Weights of a small transformer language model.
Size: 13 layers, width 320, 5 heads of 64, MLP 1280 tanh GELU, vocabulary 32000, 26.9M parameters.
Architecture: learned positions, biases, tied embeddings, capped logits.
Training: a variant of SOAP for these matrices, 517M tokens, 1972 steps.
Each number is 500 + 25 x the weight over its row's rms, rounded and kept within 0 to 999. Layers, rows and columns count from 0. Numbers have three digits each. The size before them is the row's rms in percent of the matrix's.

# layer 10 attention query, 320x320, rms 0.0825, rows 0-63, columns 0-79
091:503491507480498472497497501493480526493501475503473495498483491543519520478490488476498501532522547503488499479479520515514500519514497516489497467483518514482516526516522486478503454465492525490467504491464491415515493528538555481519471519
094:498493498512516514519446503543492463469525500512476532469504486480473545506489415499544496528457492518477517555510486474509503488495496493444506526523446507512492494552502486479532471491534477518443469533519491527497502529493474490520543481
095:479514471512520477513537497524507511478515499497519502509494441515520509496497518466516528519506468501500526492517522541526511497525530486504534446532496514569513431511515515458496510495506521451498502504482482461495482460532473550485472476
097:485529485523533481496535478493504532490509552511498529463525509513516543455457518527501514491494474494471456484452504518553507484521506538477494491483495488474525499479465466513473495492515531488487486456501510466452513491463536491486486515
096:441480491475522519524525504510535487480503440527527516518499449493482493518505531511495506504480506454525515544568491522489448490495508537520475490508513501492501537482467487516488481490454490497521507493544486524547559463531472484487522547
097:514464511455492507510481530489472500510482516474525530507445491477474453506538520475478491516534501474484517492477520499481491499447479509518487528471509545506501504536456526487479516548522483433475507468484517514514556544519478542510487476
090:505506521495512497492509520465546513526503492493506499488506536477510509545484482501569530472536480503504476466518486508464522492497531486530508498519516542482480458506456534484490509509507522472457467490522502520519523482496514484466531502
091:553463530494531517477486543492490501496498497517499540475458483455465481457431456510476559492553561462502490556470494541509499519475437469490496506492498472501528481522505523504497461477512524493473472497499528506477475531482476494494527499
091:479473450514486461514485498505520462453545522504516479508487518537515523500504525520495474516491522508503497470516528518485481450493489492498498514538502549463468507473469495530520476484517490502491509512527455458492467539457503491517520513
089:463474485501507506510525458463507469546506485476483483497505469589498508500464510506525479533487515508466485480478490562535475468507473484548542508486479471463520481469514470496451548489541465521512463490487497495519492464503516540497494448
092:508482486496483510512487496493465490517489487462499476491458498484530497468509509533505509508484476503540499491499504471478485477469522517504494517545562465511516526452531526458474515474492488465461524535478461530528497485516516493521454443
095:508536538494483496487488491506479496541483498519489513501505568510477503476502499487484470520488532501516501486530525467500503529456486497496506475493483479484504467488567515478503462544505536443473546546491466487530490507509454523514507541
092:514502534533504526514507520466474484469493498476513509524501470531506497499484475580495542519495539495484508489494556493547527481494483505523518526492529568504499452482511530474469476468535478453508453490505516422528536489511486497489460529
097:462517513504394501449514423519529462522502493455560464515482481496495497492491525529536510468458528483499536468509496571506512519489474475491519532493458510521497484484458545508513509477490501491496509512509501483521475521483452516471495474
092:479491477494513485507518470505474474501494509478496474504556484469533528460479493494526525527520494502515488494510489545473449482501481480527496525493468498515490462481502511529498516492521481532498514504521545501478489544507487511504493550
087:501522509491514514474518538524496534509476455526529525508539508457520519466440558512468479476522517494496484491491538452486501463521474469488514510451516485509502524492473480525487523536511517529516468483538512496484505534506515539476534479
090:457498467505519511515519505499457522490478519463512501464488473485503540475487526519482502472555472535492498481501472455516521528471515452545489496497504509486534471480494478541507519516532514511472483494490492508544504507537522489467526548
088:508472506513463511539526515445505472513457522485448491467521503467527481466496478481465440549504485514515497405557522449505520517542496459482497481517480442535527502570526535474504502487486495511518484528491522493527520482529477505501535510
094:480463465517485443503484501454465496480447489506479496468474486494539479543462520513526505470533447543525538496502508458501485498492532465566499504499435518526519514476492477495538500510491517506514506531504459513498490514496501539465532535
089:509480491499525474498514517516487472485486526480476485526489453552492508484513466482541477558492523499480521459491488509477485501465511472510502516491499461505495491468513477529504489514472518581425500554493480526487530521480470477500507511
090:519523498529521491506501467521556493494441495491497490522499510509502505485487479460490481493491524486481472531519494517549523453471477528517499488483517488476526450507493493540481522494513502494503478509495500499519502492529494537451543477
092:481487505481531537550494491595457482502528534482499504533472526494496492448471528487496505488459472471507530490554517494450498494502468484515488522518501497474564457486500503486480476500496526473510527498493490465484550530487530501489502535
092:491511473485488483457505493473453496521467537504478509453474519474512495488525500522511483516512509457473504488513466497512505478533512509497516514494548487493489509512481459492500507504503522529525536516487474462472500512507534502516467511
091:461529473485498437507493532520499531529496480527492514506465517480526512519523514519535446523528522507501492546530490486523500504513512506542484519501532495528549512517476519487474460491458505481519479511507445511493498498466523503480442535
091:537500536489496503536529438495462516477510524518485437500524494481545541509503461457493447470467502518480499525498482502494505473477502494504522533460488483487464453527519489545523500496503508496523508521528562468461469519476478489514501493
100:553509512504503509519526498419492475499502491472494527528477548533478474496477475490521516507494500487518488470532502495482473516521517458499515505500498529512517467501481438484498443476461501530459464491503542470491447501528472522501524503
094:516441520499517435495514502515470509551515488496464513451524504503475459479509494574543512535535527447547472480479522522514521504479485544517532509487524478509514482470498503543551501515502518486474496527501497476484476497529544530457523502
094:494510434493521493491510454540492496436489475502504514510512566475456468492486518526510489523506507512466543503510518522511523524528437485487511480514486480490521484457456510539480540485556508481461463492479482474512539503553523481546555499
102:562480472486517496502487535506531524482472529513499540536504476522467546511446501519496466492495464481488464501528509482494506510536516501493526487485534490523480487522480499548519505494486507471524472488505500490539474466549531464508473481
095:505502485494519491484523528476514496494453522440490488538476440506522526498505468517480542533504478497475444449494496513445500491461491484515529508461478435496488464502518487485525519500489510445464503484514513530479501473494499509462505533
091:451478474479564526534523507501526489443498468493501488459500488496513478492519518497487501526519485528520496544498492531479529490466484508439515536473518535499500502457503536487495479544517507551501500506513484512501495509489508423518545488
091:503452518447481492478508499537514491479498448439517478512512531500466515476510517512558474525528525486522503506544434510527487470488497469545498513522518511512500545476477507496519530565520494508515514516547517486501524488487503514507483495
093:485489497488532510484504502492478539515510528529493544490511483461484508497500477523470501481451533491498523503507483515544497473497517526504510518502508491485546534522470444537502476474487496526464470511493503495504482518482487492478454513
096:518538495522551520486489458491498526524518484491476506507470514447460490495498464514482537524470496459501522481535505477504486461472465519499468473478466512474505470513489530478517502492469510493522478512495507509484499541518480556518459524
096:471543541526518512501533479530525480444501484494434527498483541496474476472465536526494507506481523538444504508487468496485508517473460457520503509497530504451482507486512483510511489492526510479482522502475524500488534484530482501485489467
090:496511455509520485479485524457495525538504490495508472513562530557496536509506541489496499480504562507505485523489476551481519530502481490529470483502503521546493508497456481478512495442512475521502461475463493506513534566494474503495483528
086:514455497496479506539541461495495496516560504473557504533492509517488517543454503482504471474487531500513481499493527502515495503499569480514456528517486511551540510502523521475511500542485488479523497473540468456497488478494474444534509489
094:512467497520474544479470468531498517526498510504470451542534493522491498509519519483509515494501476505510497507481501484483524524504509483465554506540516479527544506481504467506508495488493498487478512539507531528506501503443511543437512530
088:497447502513508483467491465511529515519500522525471475521471522505505500472453530537521506500428542479462505496484533504542485494503508494496482489516494480499513528539510479517532454499491527519471489515512522514502505525452488516513447514
097:526470501498506543507518528493485501517527519515464468524530474542494473473470520459500497538472487481481489517508481517536495492483474522497522516501480483530474500509463477455474532490547515435472476478493489490543499489488500484505466533
093:510499478469475507505456477484492464479488454502467481501522486541516463475468491509445513488480523498492498495515489487514490523477496478476498510514486471513520497496494483464534479509512496487479511511544503467494507467485466502509458509
095:476502443505481480517491479489503518514514470558523519499527567493523481502495489516498489531511506483541526506483511497511492481490471489467474468513500494486480520533516502489515513475453515471489526453493504489507513502444513502542506460
096:523558513508462491467512449466455515492510508464477480494525535472536484525486525492482467491513516460473513505548504526489524526527504509548535469542451542463534507502471520492542509525457496487494466531486506452504508469524567490487488460
092:519506493514503475484478448469510432485485519507531530521507492519560481506484527479466538476546487512499517499512468494501496453483500478542505498484498453526503544463466487495529456501490492471535552509499508442524502524488501525507485485
100:526476486476480526509507556512482500491459512489548523446527492502509555504497491482524526497518495487523530440482488494525571495485473485489480526508480500473526539487460459499530469476491486544465514460488502528507494461501506540487489515
097:454459497492473486510510453495471493502518489537498584526479489484480513499506444510499534497483518532481545479476462518460474492524507483519484529505545522509511502478523476509482500495564521484488499546465520496509523525514522495502499461
098:494462518500552477508511492539466495508492530466492502501489505460489508471480512474529504539538513499520523465480503471525482455529482499470526548527497538456555503471514514485510509559478512487550550527507477490549479493507478518537476507
092:500509471514469465536476502502476507444487471500510537481481495468468542491480556499541543486541506512532507482498513507485510477535523460500513505446478482499486525485479475458484500449526511484540473462486529511528510498473523509520503532
089:549495477559485512558499459482512488485481490473512485519446564512508455525492534500467553501519522493480482518523530538494517500474488496543496523502493500553464482473461494533474487482500555494479460503523518506493519501485513505518541459
099:480491527544545524483467489484545514501544523554491507524499518478544461516461489530505534462469533494499499477502515477480483464518487521474486497499491514501483507519499507475516544467473518515487525495498528499488497504474556529517560493
098:488542505468461502494469486460468479505465500521500472507469523518513527509500553490492488542511493483456487521526471500507502497491503533488529451480508502531498518507528522482534495502475459486534516465472498481531477477520481522500566488
090:465513515513512516472494499440547474501537487516543499464535518471510495524513501508533478436505497533518526522499561498514511466483485555507495501487481484500516511504489468517564499502530501547502535500536498498483469507513487545542529508
092:446545508541501508500484471527546529521494518471466495525498540440507538485481511483492511488503470501506487489485513475509509543551497525453516492469532510468525463518482531532486528497478498498473531471503532509516465525517539510487516473
096:451522520545451458538481500470506511469509506455514505498525492512490515488480524489506494486487491492518507481454520550545497527503553501498525502484552483522539508497510518455509516539505509474438502469529511487487509497495444517518498518
089:516511522444510516483489507479522557500491487498511497506531531494541476471529482477461455518557518468492505448474462560482490457506509528494516492488472515521537469497499474485507521473441534478476538442465505499525458493514521506499530507
101:517529502470533526506533500507476471499522513443505489511474539486495470481493515482491487462549532503482495495459516535494506540499471518497503481536530504458507507535504528531471551514492506490546479476485500443482477502501459528459499525
096:492490467469491525491520533501498457512519424512488496467557495546474484497461493520501492476514471501562499473504554497519490490534497545513457488470478499477456472481497487547464512513461500501492506506446485504531486464538529462573532510
098:527515474547478506494471540457499511508496528511474514459514457473519572470493472472499442518546516486476523402528513532469480477467491447495549540454496502516502502538465495510479519491472479502519483524541467517516488500516512516521491499
102:523531473496505489474520510488489533498507512485537486484462481483533520521542520453479498529474461498479504470509502481509516507552497509502485503492474518494550499557463471468501509467500504472462532534522492492494484503488509493536512485
092:543473471490488510462520479494488493497487529434487469472460528496514496526542488505487482468489495480501497492475483474476502467493517503457498467525573541504478497510492533521489507511501522512562527472541538484537501496534469559504477522
095:479477487493487529481498485467506460477457503513465524511507489493518522491539485492491552530515505518482509510528483487493492537475501447517484493540490476492505506497429490486484505560474520465506490496495534475451507522477506525451517538
089:507502501479510492522469521492507499495487515491479519529518506547511508501504540540469529478508465478514530484499469516488544476532455508489423478493514523497551508460499480525483485473489458524479506508551519454495504493505496478518534530
097:512497485513452503490520489492518478443550494485498500522552500499491465490531479496518496500489556506509544521463489504484511446505506493526501479499523505502510500461474532591491518485474513464508524537482474452489497505480479517524458485
089:499494509510490476476504493492518529534524523482501471541553478507481535507538527491526479504462448534511488517468594487510513470502479508478523549531521538527492476511476488503477469500477468526481479507502483507516490473485504503455535499
# layer 10 attention key, 320x320, rms 0.0864, rows 0-63, columns 0-79
090:503480498508508493501484425471514570518519489453447520505537481505529540543491493545473524549473532514511447489495499512506529508493501539515476491499499481537499466480454526490496467505514516499476470465522458424482519516489537480501539494
095:480499525533519479490460532525504526508518466476506510501453501511521488518454425507547491496520503504515482475455504506504452503448516487496502520473486498465500499499543452523526483473507453512450459540463532547510532529521510525487501495
091:508496523517512515508467491527513529486469484473485480513500453502493514520507494448512465508484474502468538512476491517517475527496524550472512474525474499522498469487549494471508478486499525499512536509522531476506499460485447514485466496
093:495499492518541509487535531473539469490452513504499509507513473500481522475493534512479484508504464537485489510455476523557489504529502515497531511468480504492524529468460476442475486546477486547506501448510538480425538484522536464495516515
093:494484472499519531548531534457517498493516491531515491503514509508519489511498556491466501464471493493465491505519508518492505491505520497503467505485523476522490519487492529460446511461516472511451493498529487486537506491470492527516475494
092:488498492495507531479501505486487481517499507465505529529499504442477486517521508495523478498456497414529531546498479519532543457539455494537503508465483521492488453520524510500528485507512470434495500529470542508524524545456524530473482518
088:480524533506480540503498537454495538531536490452534487512450501541499495581468523494528520470496474488502514506514498482446512456521514527513545454517496492484502468476460513488503507509490532523475519499515512515496491480455498473514559508
084:518505500496507511552491530502495510473519523499470491510491498531519518498515474503530514470482510503500463505473508528522503506500476518503512530494486504502489490479519543509569506498521518456527497536486532520508487496486480492514508475
090:493474463511546494476493503485550460461539514517530450490542513485525501496486490533517542516561521494529525480523517510527472497476498481476510529531530541498492520461505503513517477448501489494518517503493454494542454555493484500503493500
085:475484521527443549519500517492519501514471499463505512515516447543465524498461546479480478571480491508500514498470484520498505494487481473505523527499500507512481479462487483516487507501491498499521476508433504480527484488515552456479489457
090:544504477519473511477505446507471459453478503522472477493503496488534498504533523545490525474504513535538487479504514481546452504529557484512468523477481512482537516492502480471490503485469513519525498493499473491464479520548496513503526495
088:482526505520494505469516469502507517523493504540483476498495526521489518479511496528447477490516519500481465499530543473507496484486507535495509452479510479470519510459529507459526479542460492467496507510513480513499466516516510500508465499
091:497533504492520523463510548536485480486509491413514494537467497548499487459496423530467541471522515492490515497474511496505561469501477509501516542510508481479527538472534517515502462502487505518542546477494502492506539503500513521492510523
092:500466499513452495495514507444512472472494463435548491530478488478491527521512504499549474493495514510517560506487516544498542491490472512495478522484486500559483509480462532530484488505503461522509545530525510485530518538463484480539485492
095:489469448544542502466510498526516494480501528480512494479488466482516499486477562480525511520527525520496498497503475506452479482482474465488501538469537500469536571504440501505494477489489510501539473530504504468494457548495501488502504480
087:493504492499550511497533467534539440472522454526534490525536515491480482505483533484511503476509540543470503484515576490467483483458483539508483448465505524537511481500452489499522516547528550512537480511525506511504500527535513475481498498
091:530453499512485540483512509478496493466496532455475508488502449514518517504527491531524507472486517530490477511490470481510504499506472438502499518489495497487538471483490507532508453498470508528499430491522470491536475548527511516480524543
086:494514481520501498484500474480536484508495541520482533510503509488522461501516493482556503563508470532549498485533534449517532471531569534461510543490477498499477467523497508515560499502525494506509501448525500524491462505486488503498514545
089:481460513553478499511474529482505496540498499461458466488496483519526510516514469467458514482533464513486516487482538512499467506484547513523568507522460487508507522510528441472535488517519531534538494494541529500482500501513513521442490510
088:524469468460510542520494510498470536480488479527438509476509505504511494543487478495534509501526485508496498476467496525502480499495522482481503502510490467504475479485502492479490466533476498491450435507446474530499526458518518491534474493
091:509534449479529485519488480480517517524435500490489528494487479516508490498515454476507489501508521504479504504476484490509508509517472493469519463546503520513480486508571508542533475513511500514522467539470493523501511487532454488464500474
093:500505452528506505508488480471472476518526508481468494484493512506516484519502512550469551476480523493505548464525514521532470488490441481479511512491539484500524474482466502476482498474520488492543518543495528499472494526474526504504479497
086:510501499511552535531526493491422475531527525479506534456502479502474533489464494475545472515495511487510464494522486501519510476531477522498511454523485495509484457483483504489477495508517521504558547474479488495507471482496532508507466542
090:488498478455508499557501506502482525533465485499507501487464552505471464546529498488482519545501516521465531511522553496493521500486515511478514495527493480478516510451520488511471468501487479496489524469466458530516493525488556504510484528
083:496503518475496495518445472522502496496496544469494425508541475479546497514499470527506484492521464532504532482499477513536478505442497470524494517505462500469486516488495534511481520525509473524559499496504492514474511496508483514511500491
094:485465489514524523445448486488545491517491479500501498509470504480507495515482486479487497516516509506489480477458505504489523538477477495498491468476510503506486490555472485511507518470483508496530512499497540515531485515528464515454534501
089:507465526515480479510511527489468507499506483501484485438492528473476477507500506505483492489469484495532506520510483504525481498468471548548521478517502526488529526443468522518505533496534529520508521504524493535553448457546520513482491467
092:482509536525485467531502482515493511449490485525509442514536542536488471485476468462558484505502504485503456509482522496483500495510478465504487492481553444547497524487484465523503541485477513508515520473491487489504533480531497548513521461
093:532509477518556524490501482476530512532471533497490487486533514472462501513505460514483469487524462481515509507538467501524472554521471474489526503511484473484446481493470502526493477477497517524489490501482516481475525480512470534520500486
097:502480509499528481481528522457495510490466534484503479546489487504497499492525479504501531495506504510513468538537541481486512475481505477485464510509542436490509493488495545518507501507478497511467482471508501508456501465499523466495455507
096:459491489478461492505500512480520456434480494496487515485451516521470472486511468513519487529472476452491532488473482532498485499456508537500445514468519480526486491486520473541465516500475495497480489518505535500517499496520506500529509492
087:498513494527439478510542492486527445478494501476488471534497498549500477503489525479523446474518497500515482466529521492492494499497499518493474538512510528488514539516445468522462496527447467531480524508469484486465489491508491505497456506
092:482488500471520491483457513505510517541506530488493509482524515546537431521490514525459458515484516511490481476512482510505469504461502536455545502514483501528501484496474433518512468519500547505552504479482507509465444535502496493509480496
091:510537510499498463525484488469526500549503493531509484488516488501499479510550518548458507469470516507494449457507505477484506450458482510527502497477469518539488503512499499506519503500465487550521515520500531509504529539505499560533459503
092:499536511510531461529544501510527493498482488513485566502508506521512519495486512466513449487518538516569505565508561486498435502491521472531528510478504451480473477485527480470523520513511496479516549489494522483493503514526497527477507501
090:473478466492509519526483539464525500489518524503498523522490493533523528524487489517541503523497514448525474500490495490454504492460430507551480501535479525504517531448494482537489484494480432508481467488434505495505506511494489521521525498
087:508476504480475527494510484448469480506493508466528503521508500497477539527481490542474485527491539472449494513495491459505496535514562549486495500500500510537530507482488493498479504526496491479462492442517497491467539462491473485564515484
094:482464493580506534440534464554565495520484498522509456516530487522453508529547502519496528484501475478480515503474490483501507531513527430490524538521495518503524520475465540514526509540495509485543512476485491506486531494493497517495507525
085:505432504530499506470510525480499480509464504514464475478498462479526492476467478518520526532485535484526508497474510503500500530473535512477501479524475527494509493482471511497540467521525525532484503528477476544514521512495515504504449479
089:501459485448498510513476493530513539516518557494504500489549442520526486487508532509479481533506505478501479486480506473507493479503482515572439548523458517465505502456500482487499520524495507474497496517481505509537508491450512465479489517
091:500532488495522510495464503494478496474497435514498515488500467506505488489510516492487540497489517528446487464488494513447530523493480531528505515508471461496536509513517505535489471525482479478499471503543493462506462482479471528502477462
091:444499465479473434500493482480534477526562479490473519508451488461509453491507526507501522454496516485502514516497485529464486467452506516517525479484500495508464482483540495490524511499446548504489485488491514508530530505494516476478511454
092:493502534515451495512530535459529502520518478508454498523494478458500467507533561527463476488488510485499494486540523510516503490493520509528530464564496507458485529522526469555487510479489529500502489539517496457469507510452521490496537501
088:504512528519516533516502503450491495492481530529517502486497430503500492486497471513507475470535508511475550502517495515465453513491533502523533514521519498498479468492469493554541510527480494515500521525538549471472544480493506513527465449
095:512476461503462522534458516499514530487488520552500509518468474508525499512498476469515499466494507501511548503504474495520511487502511510512531483492544484483501500516484424505515487497487484569485524452484486522526510520523499514494524487
090:487459481492497486483479489509459507541528508500486539551485471507463481488521454494458494473516506532513508470483479535520515500504517482492475528474471519518484464511463505493475494536505512486519523509477497510499498509485526517443500450
100:493500499511455548520520474559528488501458537504465503518485495501546472515479522489523439470508484526488502479483477532482520475474492535495502554480492548446472526530555536509486491512454519505495531503468515510486489480492446502512449466
091:483474456536504522480493520469511498464489523501473479478503466519495477476532525495541496488502532499556520470467527505508493500533551525510508526463484519493532510472491491522487490449523535542531496492493486539499490532506491522543520561
091:517501502521548500490514462513472481479479538536523453506527512491507460446508528498545505510477508530491539493490480469480511497546487507505487509503498476509484528469532498544515470509488499530502525472509515525472573500489528447494531500
092:488510499530457445508481539473498489511504511522474444487498504502486480480490505535510509498476507507503547473495526509528489484485515530482503493480486532524475501485497497475500501495508501511507471476512525465434544506478512516472575568
095:539522482520526477509478465445511492491496490509520518449486512467446475500486569470480498495526479479473479520521512515500486508462496485503469506494509498500506489511514483448521469477452522476524534479519487460518534481498520461513508564
088:507498510484505531484485497485498536488507492516505523504529516467468514483527491504541490469543494502458514494469530498496542507507515497504478526489517440478485504513466472504508477479500520523516536495535536509475488550531486513510516462
090:504543492501501471500540482484549496557455471492448470499467511494505535484517480506547487474488557521467493471503522485534502487495498544467521541460540506524496474509487516476522474459474528519536520496542510519490474486495529490487514501
089:461528482481479478464503534504488474521499479453483488520498461513481478538503493481528504482463492472493463479473499526530541538522514509477522527468514500533494532489534494446498502509507477511498512485498495468470486488556465546477516507
089:503502511490494508507473501484489523509491506523483515470554530474520508488513529503510435511561473502503525481495508539506494537567505536490482498507459484480505490479512515477503501481448526446513495448450502506507473461483521464480509533
097:529519501555510501519517513490487487487504488535508457516441474492507486477533543507502491516550512530507457547491484492538508492483505530481490488498473538511488497497503523496506502507488488504528501476464485483540518473462525488496502486
098:510479478521556495462530495550527499476525441479485508425505496506501465544514507517489502516510478486476493461535519520532480503500476525493449498471476503499436500470498499505499554494471481519463525502510485509496548457502507439492536507
095:507513495497475509484466528480487531484517514492502545539476482500498515529510482456513500515505517471492464433536511497494457449477515482467484515488544465538481535541506487492496491501478488513481542538498470539483488487504549482489482474
101:457518537521495478478496520515487523485532528468502467501509476529505524548516536464492543491513492473512523505457533525550495453538513553524476480485481536495524506552481473510496496513512446500466536472508493464479514500452513510500542501
089:484523470512515524471521489511538514465528500451510509479480474499458491538476516523509488458510556502490503483532494511488478452502518547534490493511482542515469508474506531481508470501564473500532478496493506508506450546509471485474492490
088:470483491466514502477508466485526523513480466531505452503511489485509523468528493488525501513524495532499524529538487498475477455506534524513516518547515512506498446538526446504530485561483488486528510516491564508479465476468481479469507509
089:540465511499497508500476546492506465480496536475491550491470519496501468508490502496464499435522466489525496543515502513465502494502452510539516497480501501496500553497496522499530482475467485442487489509524490481486524505532486545507497477
089:525534521513484533484537489558486518488519430498505507559523506520496474501495535445506476494509562449484483510498473530509497453535524546503518498488459479507506526436450551485491511503479496471548499546475475444515486488500499479495447473
091:497527479483473512468536500542504475503485491503520453507522506485493524460538498464504508514504466522442500515453516486570508503484516484477528522526505504532485500507499508466491491509536528501501471527451475531514497475500438534508481441
# layer 10 attention value, 320x320, rms 0.1, rows 0-22, columns 0-79
072:508504500475537465525529516495466525513562543486495488470476539482500528472479540482512472504522512488499513534479467519498541479487488517535492514500498517490514511483498517533466501460522463503525491548497507474532523523510485492510473522
069:452473519539521482470511503493550528535498466466534517476566511508461550500547485420517465514497500486500519496489507521497526504486494472487511482512494481479496499471521488464535494539514459500508510525498460502514510509485512491525480501
069:538513471484471482486522522477476508509494483490471511455498462469478468468481472503500515510486527471503514536503531525464446522511510571544492476519501494561516503496520485482490495501492490518576494480519458485493492529495493474517544515
066:538501484530482487482465485452502502515500502536496521485507516492460531464501465503506508504500489530478485515578476488518499499466567484499480502459498533496503541498549522491501483532549474536480481474534485490478515500509522526536501502
068:527549514508480469530516486505485498521492530492483491499465512492494456494520480449501503499490476465486493490488489480487510527517466457475506451501505522481537498492498573528480537504499542517476482479494492534533474490510468492474510517
076:458466545493530499456541472472468507499470481518449513510517555489534514488506514529503478468505521544509501478512503515460469492515497507498547469484455518485488508469468489548477507487513506528541510473473481528481471515504515481511504431
073:522542494534509543514504500469537495506456458509507490516489507517514506477510508522539499520516491512519491474487465475460494457530500546475498476492476502490541477516462471520550538487506476467494494448488513470511491478507506530492529492
071:520535509506494465520508484487529486518496540525510510481531509503572485503482525499484493472480502467509504457537510541520503501472522517489497500484532493511492476439480532521512480479502488509489439521507506510493518505552515481499499485
078:500509493510486494481472491504555507483462514495483485502527466475479507477464469498521482508494493524478513481498510458465504463483475506452458497532545529510490484474495486516526500508481510479451542550531499480465499518519542499467472493
069:508512501514485514516482469478445480471484568530532525490519534526517549488504498508459515498499516508506506534528512466498507491492488523450459526469479489495523539504510533486475505491504513496487508504505505506507555500500469484552483498
077:461521495479508460536434478520475504538484521485490483465501478505506516524476493513523499498478462517472511500495495523482505473471505490478493515530491478506507513492504522517545504511505525559492512483528446540473480513488462453494521509
064:523539518505514527478522528502520494470484526510551477529510509470478493516499527570479476483449487495502512540488483536550438542478505564462505474464520496449464495495486478494489509485493503497468518488502478480534512530502528470498525479
069:455513529584493456523530484489542531471497489516476476493495464455537476496492499485528472519467485506497492507478513522519492494488517509551497499479519456513508463505463543522468557491550476470481530492509549498529509494474500495499580493
067:508527478492509527528500511504494485498496493495469507493494492491487541493503479500500496466479518539489461507515522516497471461474508472542520503536494512531492497524564493493481508502510460486504522503486446521484525495469499480527488515
072:434498533498459481502503513502502459479505481464476514517479447473522517475562491531518473493506514474468496503514454480491504463470519523484566491481514513452508492516480546524454497508499552517523475495522494472476511473425520491507525452
069:506493503487464463473498499482542504505462473498513502450469487505527496455441533564459495514463520485519474557513549525467520521472494537493514518521477533501553518479477494532503506477476518524497462485524533517502558522513496522475501516
070:513512510512502518510480484505480505505476493487520473507488520503477516477525530523495478448571520505474469489497490499505494491473478529512518493518500468493528473486481502459469498486508478490542480492488531501449531533523477479529523512
072:501508512505483490504476536495474434495553535483518492540543514509505478498535489516490508517464485511472484503505544494495529481514444506498473499489469508458510454489479532484534461497500473483489534487532529468492551481484493486470488517
076:544450536503488498499491460541483492496487502506504502507497523509529519507513499517493504498469498487531496505467493516493488488471551471512550532482518536512556498471452475543476499515548499461518505517519464530488515433516514487512544470
071:469522515481458479504504480516508483490546518524465524484503532506534509527550473506519534490514509482513525486467508505532518482502528497514491512518493503470488481548522512536502486518523483511506524474498493498507507502520519445472497493
070:524514482507537454520536494505526488483487504524497517504481505532534502506489498452500499475527469547492500494486505506512460482519506506452465512482522508533524564504505478472489488513523525502521548522474528478524457483485528488481450449
071:489520461494534570490505489534556554489486480498523494454519522445501544475483494504511474488484493497466497503499444487474517518486458480502517438504502494499472507486524514462505547493492508494480494492509501492477521533542482471535497517
068:492564507469489441535513501475497461527455515544489506485499482507486458507495462489501511491520532518466505479496506487502500474541487473510508521499476486486553539511501514454518506543419480488506501493544473436488509505488459546505465483
# layer 10 attention output (transposed), 320x320, rms 0.118, rows 0-21, columns 0-79
074:503493479522513509463470517499506497468466462481490469492539496509461480538489492511488482509491515507517445443520490470473453512507501487488461528503527475481470494516533458476553494468485508538474497518524511504469520511481489536474491483
071:514522492538458517540514487516418502522521502523497482531502515502528509535441490528514513440482512493495480477511515474472498478524519499553508502483503484518531483487513503525485522481499517531481484508496541493507489488507472477456538474
076:517437507519525515508482498523544554526498546491519488533470521460469472560503529494525470429512499517502449496511456486507551456483496525460487512495493490498501492523512511545516510494493476492484516492482579509522542449521473563485496496
071:434526520521493524459521526513485481454470489466501492507501510497528476563503488469513523452506451480473503501457521500543476491542480478486499466550473504491500461474452485474491502505478447497533496512469487471472483515464452506472539473
072:483469479491473520483503537489540471484480503516504512512464447460542498475507480489531485489507527516536539520496526512509475472492487495512492522492539449500449539517499496483530443508512462504555524543493491465473522509509515471543488494
082:539504448513511517528476513497511484477528531523536481494472500489506484461552501485470554466498465449497498502486489493533499501506536482499493492458517538493514469497486513471499472541516483467443483482470506507506485494521487538469482524
079:524507526473474483521462522494441497514544506501488529486527540491476464495505469459508532563523507470488517479525504515526529532505477479453474526486517490506479504525552526502465507505490515560480530530488491519455504507490508526488506484
073:490515485471525532507467521554447444448515458486468484482488506498485557530500502493520530454497505500503463482492467499479490505564498492523454509519479524464537499511502499469453525533504484525512526510456523488535481465472481522460486510
079:515490501478510486490516524511474533566534510497514506469508521523442472483513520511497476498491483494535522473484505515538472498517523523530491529464486517520515499502524492484485549476494524536465498496501537557524484494472491526490465505
075:490505497489529507488521511493529466518493467479506496536496521503500466510532533459526496438470481515500508495471489548505464513505490493512554518523526498537492488498485492498507527471526463536516489473496515477552442496488528498462525515
081:548489495526485534509513489480534529466519468482520505513498472497515515431505496512504465523519506524513513485536550512518488504519464492575476466514525509508485490490505492498468532495491484487473558536517543502519514506505516513482517505
070:482470470487541474531473513497483532494501475524470525506483522531497499495484481477540503518533502461509485494514500443437558486524479488516512503499492515551556536502514513483553489506502505502470465491488511493470501497500488520492438524
071:508473468492477504497472488519441506513510496478499505511481528504464546517495522526506476508470525461555466482537494475487494499526484553466468512481457496488501564530536479527478495496483506528518433550522460475468534493552512478509466539
070:494460544495493506481480501517486488494506466525527476526479497545494488549514554489512515482491474481490500516472481498516485492492513535526465487486518519498533522477436511501537477498521551505503448499504535502525474486503539480487471489
068:574533482485507483507484494494491503491467516534501494516512558546498501501453526479510522527505510512499510475504490526497479509466518483508452515532489499525515492489524444498529517489506464493510528496518482503478514475523492452467500526
077:491518488493542524498486521530470502510539512494517539505513515493487482513515456431511530471515499502505544443492512502531470495530500497457468495482495470518510518513508502487464500528459469481500524492465438478469458494491466496496477472
077:501507485464518456479524504507500482526501483493496526533489531548492521482516504473509571486463505487497510510518500537554525529509523542500462501526495495515458515492537487503525491469462491493492508457511455495486473450496483499490518492
073:472517523543528519469526478519498547498439486490477495484519465497468510497471497462473495495525495474537512484466449490516486472509523497478496504493518463511482521513504457549507533485545523531504497453466509486515471526493486516512522517
077:521533501503563493498507515482518489464543508450490484519500530497497485452517521482483484527538519522476506505544499495503459488461503514480505496471469492486520501544503546512512500514446527493490448495455521497566515538467514513445472515
076:544513472550509513514508523512476528526457478495523480493530480527490475495440502521492486496486446470484471524536493462512486487486497529471495477474480513508522475476477471496508498488497534517501514544463535486533473509515492508534507534
071:463498515510486550511453519510481483488505529502479506492482479471492498478500483524487497570468545487490526457533467497471530482465494473514526479517514492488519502491520538521547511525485459522463502517534507529506515487490465513518528518
071:497506521528458468506511509512485459516526474503497513486483482473502432523512440417507533441491520481497520480494526503501496489474521499487500488488521544520510508521487478500514482509473521505521495484490509494495500459476484518507512484